From a checkpoint of a small transformer trained on Wikipedia: LayerNorm before each block, untied embeddings.
Each number is 128 + 24 x the weight over the matrix's rms, rounded and kept within 0 to 255. Layers, rows and columns count from 0.

# layer 9 MLP up, 640x128, rms 0.135, rows 179-189, columns 0-63
[[ 99 144 126 170  91 173 136 100 131 131 108 101 104 153 128 102  87 117 110 113 121 134 127 110 145 138 158 104 115 126 109 166 136 161 113 118 126 142 134 134 101 116 119  83 106 114 138 140 128 110 150 149 168 148 145 140 139 129 126 105 123  94 151 133]
 [144 130 167 138 144 166 134 118 113 152 122 137 130 125 120 171 134  97 150 196 104 112 173 123 108 138 172 165 178  88 151 144 114 128 114 113  96 166 128  98  82 167 101 162 135 152 137 133  70 124 144 126 120  82 158  88 121 153 158 140 131 109 126 112]
 [ 92 138 117 141 146 134 138  90 136 157 103 137 131 178 106 191 154 137 166 148 137 143 122 159 125 130 107 117 172 132  89 167 104 122 172 133 148 142 104  95 118 139 143  78 115 107 135 117 133 129 145 155 141 121 106 174 137 115 136 108 136 125 138 144]
 [ 69 129  96 164 128 162 183 111 157 100 119  95 119 149 117 141 136  95 137 127 158 130  94 131 168 138 134 124 132 151 102 128 136 117  95 137  97 148 130 162 123  94 151 167 122 103 151 148  99 132 133 131 108 111  99 116 123 115  98 105 146 129 145 150]
 [133 143 104 140 134 117 131 161 151 130 121 127  90 143 188 127 144 101 164 149 150 151 133 112 143 155  87 163 100 120 112 137 162 111 177 125  79 140 152 140 113 110  87 116 120 133 136 108 108 126 121 125 189  74 107 134 159 110 134 137 153 159  78 132]
 [158 128 125 149 128 165 169  96 145 125 154 145 108 117 170 120 171 123 126 103  82 152 129 144 107 147 101 125 164 118 120 137  97 148  70 192 130 162 139  68 121 129 107  91 112 125 150 145 103 108 140  97 105 131 141 164 133  71 146 127 119 128 119 135]
 [125 102 109 145 158 174  72 154 144 159 133 135 119 128 136 159  97  86 139 197 158 130 157 146 170 152 166 104 193  61 150 130 110  93 123 156 119 123 110  95 171 165 140 117 169 119  89 161 162 106 111  96 117 130 112 131 141 108  75 134 100 140 154 127]
 [164 144 165 145 137 156 109 105 106 188 156 143  83 166 166 106 160 114 151  95 150 134 110 125 133 124 114 139 169 133 107 137 136 115 124 163  67  92 125 184  98 101 108 160 141 138 136 120 139 149 173 125 117 107 130 109  87  96 128 147 128 114  93 133]
 [105 131 122  86 141 151 124 133 124 155 128 117 152 117 158 115  87 161 149 143 107 122 132 149 112 131 134 102 120 127 111 146 120  88 140 203 120 142  73 112 145 148 152  61 164 161 109 143 122 125 149 103 123 164 149 147 132 100 146 123 104 126 119 140]
 [155 138 104  71 120 105 118 143 132 167 125 114 138 145 137 169 130 137 118 149 134 142 150 119 177 104 156  99 151 170 153 112 103 109 148 113 132 127 137  98 128 115 100 165 124 130 127 126 114 154 109 148 129 139 128 108 153  85 143 112 197  94 146 148]
 [186 149 110 145 149 123 101 103 166 145 102 101 113 121 142 145 121 159 128 113 110 168 128 172 130 132 121 148 123 113 123 118 152 128 141 137  57 116 115 127 156 141 101  94 127 102 133 129 100 117 128 147 129 153 147  85 141 159 135 127 109 114 127 104]]
# layer 9 MLP down (transposed), 640x128, rms 0.141, rows 179-188, columns 0-63
[[122 173 125 135 139 137 151 135 115 107 153 111 148 141 170 119 172 140 106 157 153 157 142 137 124 114 101 152 159  87 110 144 113 160 134 138 117 104 128 146 135 131 115 137  86 100 130 135  91 164 112 133 146 136 111  91 127 153  89  99 125 145 163 112]
 [130 111 166 190 132 112 150 138 113 158 115 105 128 139 110 150 138  94 123  85 174 178 132 121 127 126 102 146  95 142 135 122 158 143 131 110 136 110 123 126 111 114 127 113  66 119  88 102 103 103 159 156 113 177  99 134 157 123 145 158 168 141 148 160]
 [156 128 119 141 142 116 123 129 137 129 127  94 123 102 103 132 175 114 120 101 131 121 119 124 143 118 130 119  94 170 139 131 136 132 160 135 145 125 142 154 189 145 141 141 110 101 147 131 125 126  97  97 123 143 161 141 131 131 142 138 133  93 137 127]
 [153 136  70 110 144 129  95 143 126 144 119 177 137 132 113  99 116  72 135 109 132 160 140 147 151 121 123 151 122 185 150 145  82 151 136 131 101 128 144  99 151 133 111 116 117 115  89 160 119 146 153 136 124 111 110  86 147  87  99  89  93 163 169 111]
 [124 128 105 143 176 133 172 125 123 123  76 113 124 160 117 118 114 149 106 125 146 127 145 107 128 133 148  88 153 140  91 133 146 122 126 102 126 104 110 115 131 133 105 184 153 107 101 154 128 127 117 165 115 157 176 146 136 123 128 119 101  84 127 122]
 [114 128  81 162  97 105 122 177 142 141 120 150 140 145 120 158 113 106 138 136 175 129 138  95 151 115 124 138  73 101 102 160 136 111 120 132 112 146 142 127 145 147 117 109  70 145 119 152 130 130 150 130 130 185 146 143 150 157 143 125 157 110 156 104]
 [ 95 165 178 123 105  79  33 149 154 123  86 139 111 156 106 117 169  90 132 118 116  98 173 145 169 137 133 161 118 111 125 173 102 173 140 123 128 113 117  98 138 147 154  55 106 136 114 203 107 175 100 138  70 169 196 118 127 148 183 151  98  98 102 126]
 [109  70 133 114 143 169 140 113 129  93 134 133 120 143 109 109  99 116 109 141  81 165 102 185 107 174 137 126 127 122 135 113 123  96 159 136 127 157 102 133 150 174 109  97 148 163 158 107 145 134 123 145 140 145  98 136 127 146 144  96  91 151  97 106]
 [130 126 130  81 135 122 155 156 136  83 166 121 106 132 130 166 157 102 129 168 114 145 145  59 117 135 163 119 178 102  97 169 122  86 131 126 132 136 130 114  94 162 110 151 134 126 171 124 154 110 105  66 111 140 112 110 116 113 122 109 135 113 116 132]
 [135 135 131 120 146  96 114 107  95 174 135 115  79  80 166 109 124 155 116 165 147 117 127 149  96 127 149 110 175 140  94 120 127 115 157 123 175 136 132 125 134 123 139  79 109 148 139 135 129 123 150  93 102 124 119 183 154 155 118 120 110 124 121 121]]